Each number is 128 + 24 x the weight over its row's rms, rounded and kept within 0 to 255. Layers, rows and columns count from 0. Numbers have three digits each. The size before them is the row's rms in percent of the matrix's.

# layer 3 attention key, 192x192, rms 0.186, rows 0-72, columns 0-191
094:106137116136111119154167104152115090119121128081119124122141146139147095143107130131105144125124129100105137119123174157100100129129128149125195165128106115142108132087144153101134116141123133104161133070143126140118114156115108114121125111148131150108150164149137105110139135164154117138169075104120115195134125162093154143137134175162156175074119135122126162163121101118098096131155145156101115117114115092129084140137128150132158087163122112146180162134108155103123101145117147086076113144164141160157113139133146123142178154148097123129102114136096139141123129108073132093
081:097150140138133151133114108150160131144147118135130148098087105142105133148154168127159131109144116105113089121090115092110133091150141102104151129106145115145149104116086083103182110084150126164151140176121141125151151149128138090165107131138148141143089131114138131132133085155121136131128170119112151062128132092119106114102136117100120128134142100127127103160123121149122139141093117103156152099133131172106110132136105107134151124145156140120104152143165104153148114168119093125187143135101105125142197152085130077151111125200170135117142138155127162154094112128105126155
097:119150161104168135131094125117170122151101157112151091123125100147111143174134101149111107108116090105140158085131097116094127129142164136118109146124121128118060131069116098128150133093139166157106149056108155103125158128113158083130112115113134097146129106116132145126096145134105152132138151109115169073098130132099097104171106128117118146131141157134105164142099147137140090109130143170139146129141086128144073169171115129098114135110112124142101132110153109131137141145153115172111138108112141116127112116139110191136139150114148123122173090109104099174108120111136129118
093:104142107114146137131134130119144067149110104118128128116115111146109155121141144155141138092114074089106131137147138107126144093118147123095125139124159139110144090132163110169119149096111113139153083112143156138154116140123132118120087130065129125099118080158106114107171132105116108078135146105123137074103121132113152119106124102124124131053150132156115142143090124106155117113107166097081091165146116109119141152098115104141115105113168115150068118122138090159117104132133144133137068136064132130144081127154141172126113121133097116120167095135108107126159108123145119146
091:108177094143131129120116127118112139098131151127141136173130133146140140131128123096124144135087123158154117093113140121144077135155142135118126091169111132117126103109118076141140123131137087125127121169138098134103110109143141150127134119129094165119168150129128094120093117121110154125063113157117116119131143099122111113084132107140096117153105134204142128133134123143129156129163129141160093165104132125110109176111063143174076131115135146124126129150175136105122182146160111142127154139093083065095131101135119126116108097138123142062114130118131142100115177090107115120
088:155145131152104123132126121154151159104134122141128170159137089127105133113136118119141112108161155137098077099075146142117122106118144102123139148092161129149134105131089128116142151126139096180135121111120130141165126096132153114174097120130140169153120058128132134078142089105139114122155151098186104116112161086128124089117090091112101107154111147126133137112147079139098116164104151083146122152131105089066129149142131122137136137111144098171125139119137112164178121151125147141149126122128134105143132114158147087140118149150143135167141117141123174135082137108106105182
097:120150124105128125111139136159115099084141151137105136123097130098115105173115128137133138142144110106122185098154158110127141114120108089144131127166148128108126162120121104094095157096147118128154100172158106094157125141110091095125099069112120090123132134128120141169134113110131088112137095110114084111145105140113117106130132117116175096085137118148147112151117134115122138053122139138096069143151126127134124074100130157091128120098123079097134084148143082114117150134135122095157132130169151176109128112108149100142127108103101135136178118114180103130142146129147089115
095:101143111161085088159151083123107119132104155130118122145103146183111114164127091092111128132125137101118118104135095087164144094125134155162112124084106139112146138146085126101116146151130177118110092105105136172132117122129173113157160117125156088133135124164085084137140110099120120151119115126181141156133106139124122161121152140105124138159139110175111142122128183100120112183140120105115137119118108167129131124170087097118123165121126100163120098132100141102134144127125149129179110135134167129155144126090090116142127145086106097146125114161119101128089141154081140108
089:137117095138143131105137116143126092131124107100159103082106123106115132080122154126112136165108142091126140101088197116111120142112206156149142158124136085162152144128157137153150120159131127129130075170116132095114108086116135145126148103087103131111116167124124104142133103085146120168085153137104108126122160145144157108110156133116093157117105161164165130157137101138100118143144175153136123100129135143116141129120153158083128094130124115174112116141131138085087109139164103130154102104132134147132157138113076130129164106165129122156110131139123126160155147164136094108
099:098093123124145091134172134095115148143123144118111130133180087109127140118143108124143110128159117133143100162134173106135111128099129086111130108170123162170162134164177160133104110134151152125118130091158096106097106145126137148117120112117140092098146164113123079121105166161133123091129098115118098149152093139133132120116124136170150157090099166090155143137159135157123114077151108116116143139092159090099157157162133127142132124130147164112132174125103149100090089129131117135145116122102157097143098156107149117143120125148122109110084151166156092098141085162138161107
094:102107121159130117101129135130111143127111111137135110147109135123154105144134128143110110151138135117113099143122122122123139080122143150120130097136136100123138089119151154108159086132132126146114092169116146139145136164142137122138127140111112133154108188144169176164084130159142145143144130163113104136136147139129125117064146130108076107124139114136103124089175132143137117096100140142203135183125143163120118117121157160098189130116121093168093115086133154138093157129128102130107148140140109133137139159157105180144085081083154129153141178116176131078134128116093112132
100:129122159145149149119155084134123117125105087150099125100142156138144128151152150155118103147163140110102125176093107106079140113138083089110139144094124120125113082092116160120135104101123136123130136137097075093093144107096140158113130138087131109157128101152094136132127160172111141106119164137153119145114127133173103134130098137102101095122160127138121116123142092180101111187135157110123095128095114143099145122152134103155086150127119046128114154131090139150131121152100119108130132132140135101143121099091146151179081152144165116164105114138148127138145130099136122098
088:103113148107111145130144134082125101101128115142142140101149192101135143107063111094123140150168149140133151159145136149135047165124124117134137150164134098114130120105175091165169143122099122139095127125148127152123156158129097163098136119128133109152133148153124158146154175142136122122134129146122090153128179136147164165133156119105129154101160137134112069120097146094096141094142108127117163161145122120164114106146117137113097122090130153147144117119090133071132131085140111121140121129135167152123110101116141096098125089116086132084142157143111133164126135139122100102
098:118144098135166140101150147138136121105107145162129115058156106119111104110140129147158086124095071184160163121148157126127114113156149140093169127123111154120157090099138133119125105126123138160114163163121074123162088136137164097132098113126133136132160099152149156074108114120137124096118137115135139122137145128085109121127109139105092101136140187121132125145101114106171119114097129126142097111102131141142093074076116127122133148174094132139096181138131129130109147120145120144089089131106104144137125114119114134097113155177123171142078141091119122119134148123128137160
098:151126133125137125108137091129140087135114118127118102162114121123085121139125089151150167144169158152157170134128134173177125122117142094116102168155109118147146148152151093124177136139164131091159165123174140145109112114139111100116105105123111104114190126116112082117142154101120119178134137120132128129058134080110108136146101096140145100106123118123104121126101131132131120089122140142105093143195167111173106120131133115138138158062124134105155143129139098116098149157137135154158135094078132105137165132121150108094132132122127151115121135171134155117098107140153094147
093:128169114184131119150164107127162142143135132140154131165103124094146160154072135157136098127125098170084141117055079125100148095137111177141142128155094110140097146114133190100170138117115113133137142154125167151102106106146137130162158105112148129161104137116131102117144090136106113143109154121129093111109114125142102129142104167102142118107160106140138096129116134175109141166096145147153103125123064122159134109161142125128126105129122134135118164159129093131128115142098096128102161080150110130106125108164111115124155135103082141130105126081126127109119138100124087130
103:157123137132122148146192125118149082130148113177128128122180118084132128155128107115100135153137160109138117138123081097161128103161108124128137150114145148095128088157135169117114133063087163108112086109150160092117107144119113137128133150149157117112076132099129128115148123135144139107194112124150153100160117142131134136135129142144128148118157150105113142117135093130109122075136080161139136094107121094121139135098127126110135122134104138160121080115122138138091115172130114129106083104176140179138089132125128121119088134135093121116098096098136141170185119111116095144
093:156124169133124107136130132099154095072146119180134122126125166146137137125155146092104165082159146101123097149139143130156140136113139076137097133155117127136110072107182156129107147117134137143092078184162112139114167100138153112115113143159126116105114109120102102142121122150140102121113128138112108151124098128094161125160126178149151162064109125137145105111123088127131126106141115117131146108114108097149183151148095162125132162161134110148174176099098108139128099129111117116131157121135116127106112122131180126133106110115098114080119150098137157139158143176133117129
092:103117155156140145113133107129093127177155157128145140143135112092136106142104146149101116097145111122131110117112181138088120147126132130116126104062170119138118149154118120124122118140119154156132134156115111131139147129129115153112142142088171132111154163163106147154094177122131080114152136134149127151152105133153179180169140103146150121135170115110114108150124118066072103124182127180126127149095144092143189129110132063133126110147134127093123181140119147138103124129143115109141110151131151110102112117109103124188111129096158099135155096137137125141158131147131136108
099:128162142162157157146108121099110152094119155114106132143132097123129090134164111146102130111131143121150098160124067106121141128144111097128137157121100148133100141127099141107128100107119137136158114142064110157109135139120154086117104153124109138141082082110109112113093143163113113128125086134163195101135090114073123125122107147120096128125161097135070154148129150131122075120100130123173117110123177109149155096190151125115103152111146124135142145137105135122135215152111140141141143148120127092147125114133140127126113171099130141149087112132154112115097130131102125125
096:119123130121103095154154123108108129121126127173114120061143123153151099099118091124151134086152084097156142150162107151143112101135088085132102118105132128160111105110128110122137098117142118121115118096140148088127100169114133157143125155102150107121162144150171166166109143129118144154132126115158104146082132126147139168120108140139129183101143137157145169115174150128132123105111121126161139171073160126174128165105107122103129130139107135114122169158145141084119126152124067140161130138164166160150100136172172161127110149135107101126122108155115086122121112104133142110
099:135106148160144146139119154121074125120131138121095146115156125120110126110120099115155061134100105131118122171161116087103105141121137133139179091141178151134149079141161128102102132133106145106121116155131143114089093149151137133148145093123096150140146160133118142158111136130126142161142148095164136140149142144138141172134105096137145133134080110161130097080150093133156126081129139106136144100114099077139099167140147149080153113165109120095107130135150139152128083133133122159181139189107124163117096150163121135109121121165116104109163140153147129115123107166093120112
103:104137108129076115112121152171125131104095129092147166166113147127138123117090143138128125082113108153092092131129110153169131137111125113105098082095142127078145109125090132075125141144173187091153135141064104130105093122137127136083094139112093187150139141137176122116130137152093103162158144118148114120099093113129116137156129132121120148124106112097096140101121122106115085079134145117088105119118129127133127151152095128088117169151102143137171118131149098130165110130148160122120141114135158161107158149124132087113126121171119117131134149116110140137117180133107138132
110:152104129106153151128120151135164133140120176130110068148150100120123104142125169106134144118131135176121093132134146082100144112163136086121126133131144105140116147145123157113149135099064169157142102149155163128105160113077141131108090079129128125136115176117131116125158143096150080156100150103132119129123107096100154087114104146142171121140111139112160111153130103105103129122093128123099102149125127120126109143151140108093121152135131093144064159133171107102148129154133105098091117164129143141095127146129178111126112120120154119119142118082143115158193118172143135142
115:164153160191127149123091135167162153121115165125124104128119069102135148116130153123187114091149155119116122096167127125106161092150111099127120149109098139137128168103103132137157108128138124112119148121125150159140122129145132108148125148151093112144148091122110149107131114105147126184130113099084145092122158066161096101111114154124111103168148110136120134156129150091125131173099144137126119104128117158125129170147121130085115124135155102145122114137169109122151152165130140144164124121107074107140178140124117118122120179124142103151110117163123145166067108111090142137
103:157176135161144117139142188128120158114105180095111118174126115126122126110127129145118079109147132138106110106148109089113194080104108143107129111163121155121136144120126118086162104131143107155137138141116132137152123124091132071116130116130135105120148087135109110096136113119130124124129095116103111130127092099095097107120070111120072090131116085146121127168102149113141137171146140093106135136162146133158145136157132139118154183115142122119136087116123090134148164146159103122126128130106095088145124128116110108083152159110139135155171116157169114097124125106089173143
104:133182111141148089166117115140145158106131125110153136140109127158092110116124113126102117114171136171109114097112145107149110110097101167133122143145134120123136143134054103130133134127190141099175143154149115099153135113086117095114149101143120144154128080121122097124117106148114128165124148148122129125142132093114089123062113162088158163154101090116125127180099092122128142128107134171096082110127132138156162115121101117127154103136102090078155122154122147124098155147138161158141153103133097103143174094107126139098135157125150112135113080136113128140112141131093139139
097:125161112105109163119124161133146108129181134154101112161096119142143112142135121149160142136088126132118137163137127156127135110153148094126101124157113124069123129154147116126111100120099200113134090159100121151120157144132117143165138098155104174145102119149103181106081124103098145145135129130132127173109174122124123114142136121171133126112082148137142136162138146163089125159118140143119097130141156130127127137121142133155144169126103110152121127135129171112079144122191123150179131177074131112115167118111115124143116106157126155091093126130154124150143191149166132125
103:125115163146097106126173134148087104114155147140165120166145134122156137132126127099096160087122146136136113109151109176121131119110143153111077111157145121106132114148167103138117105177179066158139079141134150134140122111131104107105125122115133137097105174188133139125099148125107151124162100113107127137153093109126130123149093120140125136071087130106128106125168185109148143093135106112147137153148124102113142150148138150140130098135084127141145147093125134111149158139141133173136097089108100182109118139142131130113124115085129094119166130149134151092146158160089129093
112:131161129131133082156148145166130120140130123086157151145131093114124163144083113092125145135119102152112116138161103104129132120111139124116118122098071139096106148118128163101106139159101164097166163144083124167160146165107177106114113106122155115125142144091114128120116120112143155105119131141134115114110102066123129089120086119130126136116129115124102140148125146146121123161089126068129088097172108146178102096154132103165112131111152091109103148119163119155178101142129131145154131078111139147129118102127073140141140144108145110158125080127114122151078144129133159096
092:137119142172104104113162090165115140102127071125163189094168121131118088135143118107150155092128140160160199139176189130165150149102099117138155158106099181115117134129108129150153152137090087107104131125129165137133175144125155101077153137112133116126122164137116140124128127105109121123090086105133135153128123125113170161141136164140165158079132165120132133131151121129146119137115086150121146123145124111156111107152131155137121124142132120133126151140156129146117096122143161093143137110154130160139081145133169130108121146132118140106080162108121140157125091131130156115
107:118088098137150104148141144135136055114147121141132127132159131113147135133129150133131137119152109125114103125127174129157113183152130110108136126094108150119114137123192122110091095155108128135118070126189140161146168132134088123112122143128105124087135146113148122160154175192136130148146109125183131138128117172118142147154153128101141146146086166129140117097135094125074137053164122133124147119091141105132118159134139113145143106138155127120152152111134083120121113115124154124092093144147167116150114172114100113184111124123114096121142115143105163097100112135123137126
107:138155151115197112102074126156106117146146101085135150137096106153119111124137136144138160128126086134140130119119103085126172166121108108108067155105152140087086122133084151104123126141122134138118141099120126114083144119067134130168122113091141127122165087129111082127112118116135104142086142116108158113109131094091137128148115130103108095124147120073091123146125145088157114155140118123138113099097134140134152158173121094174124124139137173117125139111117122136103096115112131144097121125117075139148174112133138132074123143107167157114187139122128141106124114133129164132
101:081104108131117135162097111072158086147118140158140096112151075097141159134176107095092134123130152116120101101145148125152107133128109170167136113124145117118142090131139141152183095136130131107136139135134098109112096108136129158117136114136147119146153142155130174128125147119123143131149164115128117112113175104111137177134128105127124139083123123099114160133164081167141166145106134137157186095118131085122173112148170141146090110132122123098167163107121129150149150129106138096124119159108149158132067147138152088120140148167129124092121115160124142113137132155127071121
104:078108132113138096134090104095105082169129133162131137129109151177125080132117095141111137170126125138130118134078155127128078129164145106126083135106114151149127138104164158167129110164118146124114112134127129127113100141153128118140069135081068121135140139114153156117113131117133122128123136134160138136118057154126139124115144090111119131130178108105143154162095131121104135105157126127118138143142109150111134168082121135186130140132079117121122139115141149120145092078122159136113101124101124110117152124136173155087170114131123129104129105149094190151113115151092136096
106:123114122128106128076160122109110102137109106120123158162123128129130155139109163131149106135150116137106131136174106131170198150111159177136129144151129114130113123126136108139116086131100166127143073113134132140098146152135146157122136150193141122091132127138136108121110160081091107166174114115104145136124119136095160117110160162124098144134149110142149109113135142108135144147167113137094136116134176101139116133084088138118100094118126139137090151109136137122132127113116094086117115161142158151140078130108145111125107119180155099067142101101088092131142141126181184121
097:154105127110135145111112063128131146113118139164137125086109135134098128099161108081103137103124161132131137143125148135134099090117157119109141123135124101097116113089113149117129127092111138131101106165140114119156151151077092102148150131153114099163144088086082139118134121134143154140128113151099117118103159133165126173178108112107108120175163115130143109156117150109118137075140108116120114131134126069149123136161130108079142106127090101099125098110151131117174128098132156070118124130135129141107152143095086161123090144099172133109188149143125125142099130090113110166
094:126211132132122179120114118180129119140126103142118161111113111105132132143142154170110144128088118134151137141051138114161131130135154113129068116112111136098134119135125097117126131124101149119120160133161139126134122123149158120129115158119091183147089043105135106136140121152116154161136110119131156117148131139133123117119132135142142101114091116125122141191137139111104127128102149172094118139145091173145111079162113156127120125147092130129095149111120120156172148157166118114149138128118117126131101134138111158087078122159113112180166121119145104132112130097091106151
099:175096139103135077142127151139147184157129108113128107147125128126124144101103115147149129127143153113140101122108127173141172136137135097104106165153144156136116131140106151111150109156160143083154130134086165136124153106146081149130126166116109179141118107129098129127164085102101134148138128063112155136129163135120148122101076160138118134110142105107121119128160138115125115107100116111120152144177122119115100138130118120169118134136107128124100107129126116087116092145097167108079104168124131135184113117085138148145152098168120088171155126130192114122140093093149112138
096:137173136118110144104114092105128103113100143102124118146095101098146092172127076123089126145158129117139136099121139115131118096130149099128112163142124151125113124085146122097095128104136138149139172119108138156072140070159084108094136149177111129125155126122067132119150158118137094073117167162182133107124164110124161143106151113119130149147146157151136107098163124104129147152145113120112153146097164123139104136129131104141123118112121095081123114124120141123146066173114137090145119128135112139154139120132176087127162124129137133159098155139129083132130150164098138095
095:157127122139105120111108115077096108168194089134152118124180112180113146126114117129165133077109081112129136129132149123166147135130142139148177051101121155112141127155121133109092132139144145144152113102128138125138102140111112128123184118104137159137135168102112139119132129128152113075139101144127092098167169134140139134118145133119118107145123132136122128109141113095102090122151128138162094155122103132154112159141130113127111073102108125120105105141140140176122138107180110132138113140100166098131114171147137161178124169125114099157140151154159108106138087170131136151
101:136082160107112120071163119142146145106132132169158138076143094124164147131116149125147089105098144135160142095152165135137070102093122143116135080106173122120138124136145132117111136113181108097127130146102128114145123118140130090177136102121144136145112133189144120156131132157131138105151152105153155158142138099129112096112081136137120150104159148133153122126129121148131129128135105159150109117085135130105152125125140129089118119129149154097116105102150131118134127128106126108073159126128120144125137161156144180091087124159133089122098146121130093123179062116163191130
105:164081168069140120114156096108088163115131129108144126139113152126110151116097057131115147177118121135108128090119129099120117128123147091109123107159113126137089138138123124153138152137143169146044150133096143172155152128141145114157107122149106109117136137120149153109127106131108101111183123131168146110136126157122129164128149104117152123134134164119145128150086133156098115132133150146157117128156128143078095122115164098129113092159167165157135101096143088140115146143100081143100113146142143084098111100139131098086136118083117131144152125142153119113109129157135089137
098:123108159109116159149094137108161117131091173085110132111113136118119130142074122111144150129156173147150165124154118150140146122168116140141128119078100115095097109133107108098141144118116132163121120117127139172116127131069144159135158139142118097110109125100141159109124105107128139111169102126179160142097149110173115127144181145165096107125101119099186119154135129117144121140135133158117160150152141166122159151137157128106105124140111128105152143128114136139127110120181149076151099163105112108139159119117065112089158092111095131127184122188126130131125120103129134144
098:159137131115122114149145153138135167126105121112100167155105172093105107130100144154107133102124114119168153105166135146138132141129173155133150133112105136128129155120113156157115133131134115117135184161101137117131142146124124135134126093170117143114093121137188109158175129093143133128197128118101121125120105171083141136118089179079100137086090169156144152112157149116117109121126133116113115138109134073153132139130136101106099135124129165107138096149134158127147131095137158132104129126110138109171134149112126180086139100081168142094111139114150110120177127153081092147
100:160107103132135139160099151105148142125110058088141172159137131163158127154138156118199089145099113083156090099099142139147133087181092149079132127140118129138130108186093159133151103124118143132124128126123184122108110121126113112117150099096115124148170112155116168125129102105148125109133137132140138134116131144159115116178085129141128150119142135144128133090154154134100152134141132102086109134120155155127126134133142155115094098124139142110144117112174120115152137149156139132125151130099094096120137050133131150112120148132137117166112131162148143132113142121162144068
104:108112122102121117123065133108121128131172129195141138120137132098147135160112138139122128117129137121143109137134111117131144186133152106095113158124164128171156139114123125197063166103105089143120108118118157120107149142107122127114092107121130128108169175155131120104138146167130087133113077133099081075089101104111132158104160080160113113088111119124170142105126162124103104149129117081141142138114148116145108096120123123128106120127138075144118113128165126131135147153101106101118167150175138093095119126116141121111124170152129164098113133116116142131116088134137135147
099:111165104140118124132108112116098160135154139105118085159163116165116135095162138156167104125137095098150131124107118119103176077120128109132121122107110133144117104128138097153154077130149133109102097152117137117123095137122149079108134107115133128148103083135163107120147090152117148119100115116139087136069082124111123117136111129116107102154098133115157123184130085105135123195181118115144169146135168144115127139125146128151125104108129152116125136076126089109107112138127140098176179089132128123146146074137113107094143134137153115117102131127129161077092163141113132147
098:158146163088132135139122140149119138188159116112089105109152119110100149108159098155106098112108113118145152118097138117163107119131146172122119125188139093098125112119135104115129058119176141128103125125105174113157109118149111114132114124152174117091110121118153158122088133121107144144089152071148128163082127130125134150131095150089116117154170128111137111134123124111132150098128123111127115149112160132136136115170126121124132140135168116106106138156068127105152117156154138088161107167113154114120127189109148156143095132113165099080129116112113140145160113148099159092
098:154101151103106124146107145133110136102129103146138103130151137119120120076127049151118176187155076148143130125109133143121165106165118132145144130109128160112113154099151136118143140130145121101097145115136148109126125116100148156117125105127169115145136142179163137152103127141124163155131115093095107124172131149147178135091110147116162117125138092127092113103156142107112111149136114119080107098121117128097137104138092131119120120142093150105096123144157082163098120194143111117164116110132112123175127097091116142151093166132132116111098149071169133120113122166159135141
100:166113147150115152142099121079099100160169094091131090134159104143105072145165129127128131149111180114138136164115123118123106141102126088116132131133145169119142113120140107125092135139104128101148170101159137143110152123149089166153138126121123140093111122133121087123156130114130143129122093132148108119125148127115111099137131147178114116138163137098111143094075097094133127115159132099118125132162179131153159125106096142058105159157150117112148139127165148120163080165141160065103119139118100085099146095151125088119139145116133152120155138138129099163157137111135151123
106:132157119075108165121148142076103113107064127136142139142165178148132099125120126106093133178121128097156132133137108111143134161172124106144121153140167133152116127086136160104128154135134128088165130157096092106106150112119128134095160126103092150103171164147163119131116151169111156070113176152138157116120126107121146147122128119131136219087092117131153105135095152101139093106132107144147132107127139140123129122143124151126168134138111099110127133134142144099097175132157141141127128139138104153122092121122141121137089089104126101131104159146124147152126093135133089158
095:123130115118112150142091124083122133110122160138122155101085126168095103137168144117124114159115102124110125122108116136140105160154073153128143168126123114134130116108121149083172126098150089139150165133118175143145147160109092139148136123075118155096131112140107136113170113134145150122183126124115096131084085140141108158096118138132132099113110102139165122130159165158076130188102126126099091138141145158115146090153131133126123113095111138135100134147144139151142087142086133138126157115114137155054115147157129165128098125123178157115147137101094130108124109148157127171
101:138166125114158144144164109118155128147144147149148147076118147135113134117131158103117091118146114111145114169145083192128105132142144122125116143159135085135135139117124092119099167130106117120125074145138122167142095141149129155184123122126162114135126115101112082135137096063131118134123160126185097103133119140136075091127128135105123150140107149150149122096172117161142124121106137144114143078100131107128152129157134119117126122189128130114127123136101145113120135115123133160105116123098132138183085107177133135109161130134190152140161137055136134115117084122145110149
098:124149132121143121131112167122154119117176107134151079144072135145116140152107099105129080192133167120161134107147155118114130106112146149138150144123126161144107160110097103168140145088083172137120131083137142123102133123075146133169138141112143183128192125106136165104154135101121139152107118111153133138148055129116155144147148129113110152126130162113098157148131128148093124185151123114129088138124164162111101168131116176111133152164100131129169101110112111148138149144100142127115155147156131176134118144150115123137101146133118084114121116112112134142161127127119132148
100:089093144153112111098164111126112108128097169111169097130143057142157158109150109156162086130084097130154127137156142144170136154144153132071168115123120151110152124105121126118132089146117135160135128126151143143158129097113153175129132155142151166090091120151130146135142105115151125138135125154138100152137117120124114120132097140133157119124128138117157161123116133098151098139126115151082090113134165152137142087093097049127118092131121116066128153129143112113124152125104129111140144129111133099122152110100126141156122120164074134108121131094086096094133082143150090134
098:079144114135153120133118193097126118101147150153144089137124121119094167133101117125134122107132118138152124131111144138119119199116121165151123125125158161137137112123159126150150115161150146119137131106116145173163125119107148113171105147168094079112116137155125126098147160124125138091128136162098178129144134155108090133131164151108109108103133131141127110136166116114118131176111107135113103149120076160118100144139100136121112130100128097084125109142103163088135104175122162114135133119107134113108136147139069135126105100091095112101126087095160164174070132100142114169
099:142131152112115139115144137206169129171117135114157125129128162131113123126131165148150137166126169095100153069100146107139124101123142082136121165153155122083141147107122113163128113123151131105128159166094126110107112122117109140123140093099117108134105130158108155156141098133146126143112144157174122146142093134084076157111146126154119163099121092124163180133141108126114190160123138122114124144128133110159115107199112112094124152104119101108084096103129141172134157160117140140128162097108116111147102096111174118124129117093134118139136121102122155176133119122150120118
104:137123135157153141130093132168138101088127110119083160128115085079114161119112106161165172115143168125149166121145115102140102122129117093115130110103124126145085076128131138135099111153137078083136119144115132115155148146084134131123111122169138126127115159100163119118112134118131097103127110127179138123157143107152143124133131120127132132117112145194139108134147103131131108124141099109150141159161089149126068089136108186132123145096092132091122132138174128118137132091128132176106134078097146171125136091121127138107108152134136164144142091122168071081121122129127120112
100:132132157159120160141159116153138153163164147099103155162091115103147124116165104081103137116119154125127146143148152152120132127121102106136150138173132109113118130156111102118180120157118127105125119092158089093138139107162142137157158131094125132171144116078140184092209143177110102121175157155130125111130135126112114135142105118149156101132154121117151144124142156085122172138111149111124145143097148145148151133095099176161124097118163122121116103136135143137176116125179098136122137127119108138167157105147156133101127116166097134166130097153150120126117081134098134122
098:156155135137153150106105144089110108126133089115150126082092121122173120143109105184122120110062099136174091139145130087127158155142074135175128126104134112183117146147105109149136085096102120124112105150129141129174142153114130147119126135103120123126150128123133160147083104122170131163104125098129133124155084119105110133106103132156112139126137146129130136122119138176154168076125163129127148088132147116118140114074155089097141112140137129140107117146138146144157140117175134149168114115121094141134177113141077087106123095158125141147113173119125107131112111132088114145
099:149125135164095151111112154093143109152146111141146102140122104149084105072172176135127112121152118155117099116155128117107146094152165142133120131197142118136146176155095147148117173100099124144124124106117099134116116132119144118091158136093102116101088119147081151154141098136092173129169083120138110085136117102183113119148094097060130117095144135151087078146117111159152159103108140131175134123146142142141125130148090118118098118130161120145114132130149118113118136108143119123133095115107140156126146110099110124138142144137112149107093121115117130082129100169143147153
103:095104122108132084131127159124188157102131150104109150128113121132152144121108124131139154121094148097112148101156062121113141120133123138117099125149110079133111103115121174113129109142134164124111126108104175117110191122142130151126205145153133098150137098116149116134124080131103098116101158100118126108099117097148108141091126095156150087143106116159164127137120133109114156123147104119119099095169124143148138169126124124154130134108119140101118137102152139143099106173157142179101138103115126145094120153164138117146168172118094135121161115106142152099149147090086085111
104:182160168111085126145134134128125115076147173101100126150123132140163089146112094137135135084120134139140092108150127092118128113150158156093147162135136088120156090133098118140156127127138080121187124108132134093121132179160136142161117113156146142159169126165132158145127123123124112131073170128120151156136120100125137109149095136103126141151127120093107179115092129151136142111132102123151126155135139148103117117139120094111115119131129192116178115113154200163128116084109123138127146150139109139125104108121157171171133130095147129133109089157129110110109126097114099140
102:099129105151156130128092151120129161134142109131143102168121118102137152137099121114103138135125114119134130138137146157104117122091160102145152093108142141164084148120070139194113086156132149131113111112123101122115113115076135137138163138138159114125088130103120133137087126150152100149120119115069149090145077162121107126115135104077083104149125122138145069137110117147140143165124166096163148135163128110109094122125163090146117134092145128157155148163109155110101144119112143108139151097124117157169090105104075155103124132112115151133116097126103104170123165145135167126
094:075114164129131139147111139115119076141117113134118147127100112110103108149150136155160093092078151164131155120134089138115134099064123117157141129145106159131160116123099100114106121089152153142108129122128138123150120179146156097128114112113113151067125146110117110147114148117106145087155155096101130098126150135132153163129151142136123152094110138128171128117084119143100113099155101154125147082101155120162153116088160125136123105088161158158137136094086094136115116118149112123105138148101155135123101125153113162138155126167133144155185139159142170183130123144169142148
105:118167106144150146170120132084132142149105135139136114104132134108132178112112113146121103170155126113148138111127112125126166116153160150111138118175139117125068170151149140108089125168129134117143104168126121069138155090113135125140133110099067140111156128077100135128157126117104121094145140167100097122138119113122135154127099136122154171129100157180104136113169162147139112148136133112123124138111122153091080185131158104111158097165120162065104115170148132139100162128133112080125115118142114144113137125078147135119140102130119163118131135099139117101136126114107110080
093:124094131151144119127144126150117155086100152144158143087114112137148106160142144127122126104138112128110127125134173130147134101085136106184123126107113158186104079170119134121114130103171121129094153127158148133130085152126126113141154145134124069100099120126114142147114161155134155133141117147120126135167150155102126180145092131152131153117110123168150145153116141149116085103094122124138133115135127131072165168106099115129134100105132143129128119142122122162114119128121148129084110096142138134199093090178166162122113103095151108122200094130183112118120147121123134154
095:110121130124143098124098096137131141114108134137130161172109087126089099100082098127145150099116136101140119108124106137115091182103161080123106148111134123141089127180124122129090133134176137119104152165142125144134111118170122106118122102091139138103129112130135142144136123129187126177151127120115095142135136140075140175140127138091161112150080112171139141102163104115156163172172117100175144098134123119165116154108142133136136199110109117104103134159146103112116140153116135098140154127152162145108126163177123090133116085140103137128154106122091111129107122119127121127
108:137146102130144131119140137144096117124069111117138155115146160098136172136135152138107098141150099091104138184124110134095108143137142168107193108105097141139164131121119165139115120145120138111171136072126103172123125162103138162137134124150139132133116164090142132139120156158107129118107089137154108167153095143095088147193191134125130136127115108121142120128111153102070112152108180142140114158158154159145138133128154119152107163115181120106139140137142085126100124115134140135153172147077123103115137111158145124147123152126091146110132128103119101147108146145092111110
097:120120131130168113102105136146113120098121116120111122097130128180081083122131107123144140133113136180101139204153113109155149133137102142100090132145110179151145112114162137130119149102118109090154173131119111162152085137129083106137118138108123107127149152133107123133079104098092103157146090092128144145127123133099107158134139149149108174163146116124150160143117115140091112114100118126113108143124143168144134122110103136161098141052171102118137142163175154134134122189165119146108128110147109141132127154136151150146089141140121127100079098117164118122126101104117153139
092:157121085141149109143148104142113137088118102108135086110131117159149169143130128110106123134126088104132149131114137117136173155143135171126137097119121137123117133110138152171145138153072118105105185112134082151105141132161120111162125137140117150132128089138149108137108137089140125163080107119155129142109134167084109091131150148157099096132136107118112106115169117143151113153134097107093157144185094117129156146108103138094163180103102123109143127165155140092121144127152137157107152140084101123125149115092123111115131111114086110108135121103133106072068087105143126171
102:075093097132072099092088128122173145130132145093151171109089122122135119162092127104143156109177170105103119110145163163137125134121152152115109130116110137134119138144099137100109132116168161116117142110123131117137146124134110105137137117147153137159108113105116101088164120165149134115100122144103149129143193158127092112117064128160137075136172101147122130148082106138128083160111131149128152122136095118119121159145107186156109159136140133139128126077134118120103179156143116073157128138110093125098123126129097151119148115127134126142098144129176143135156147129120145139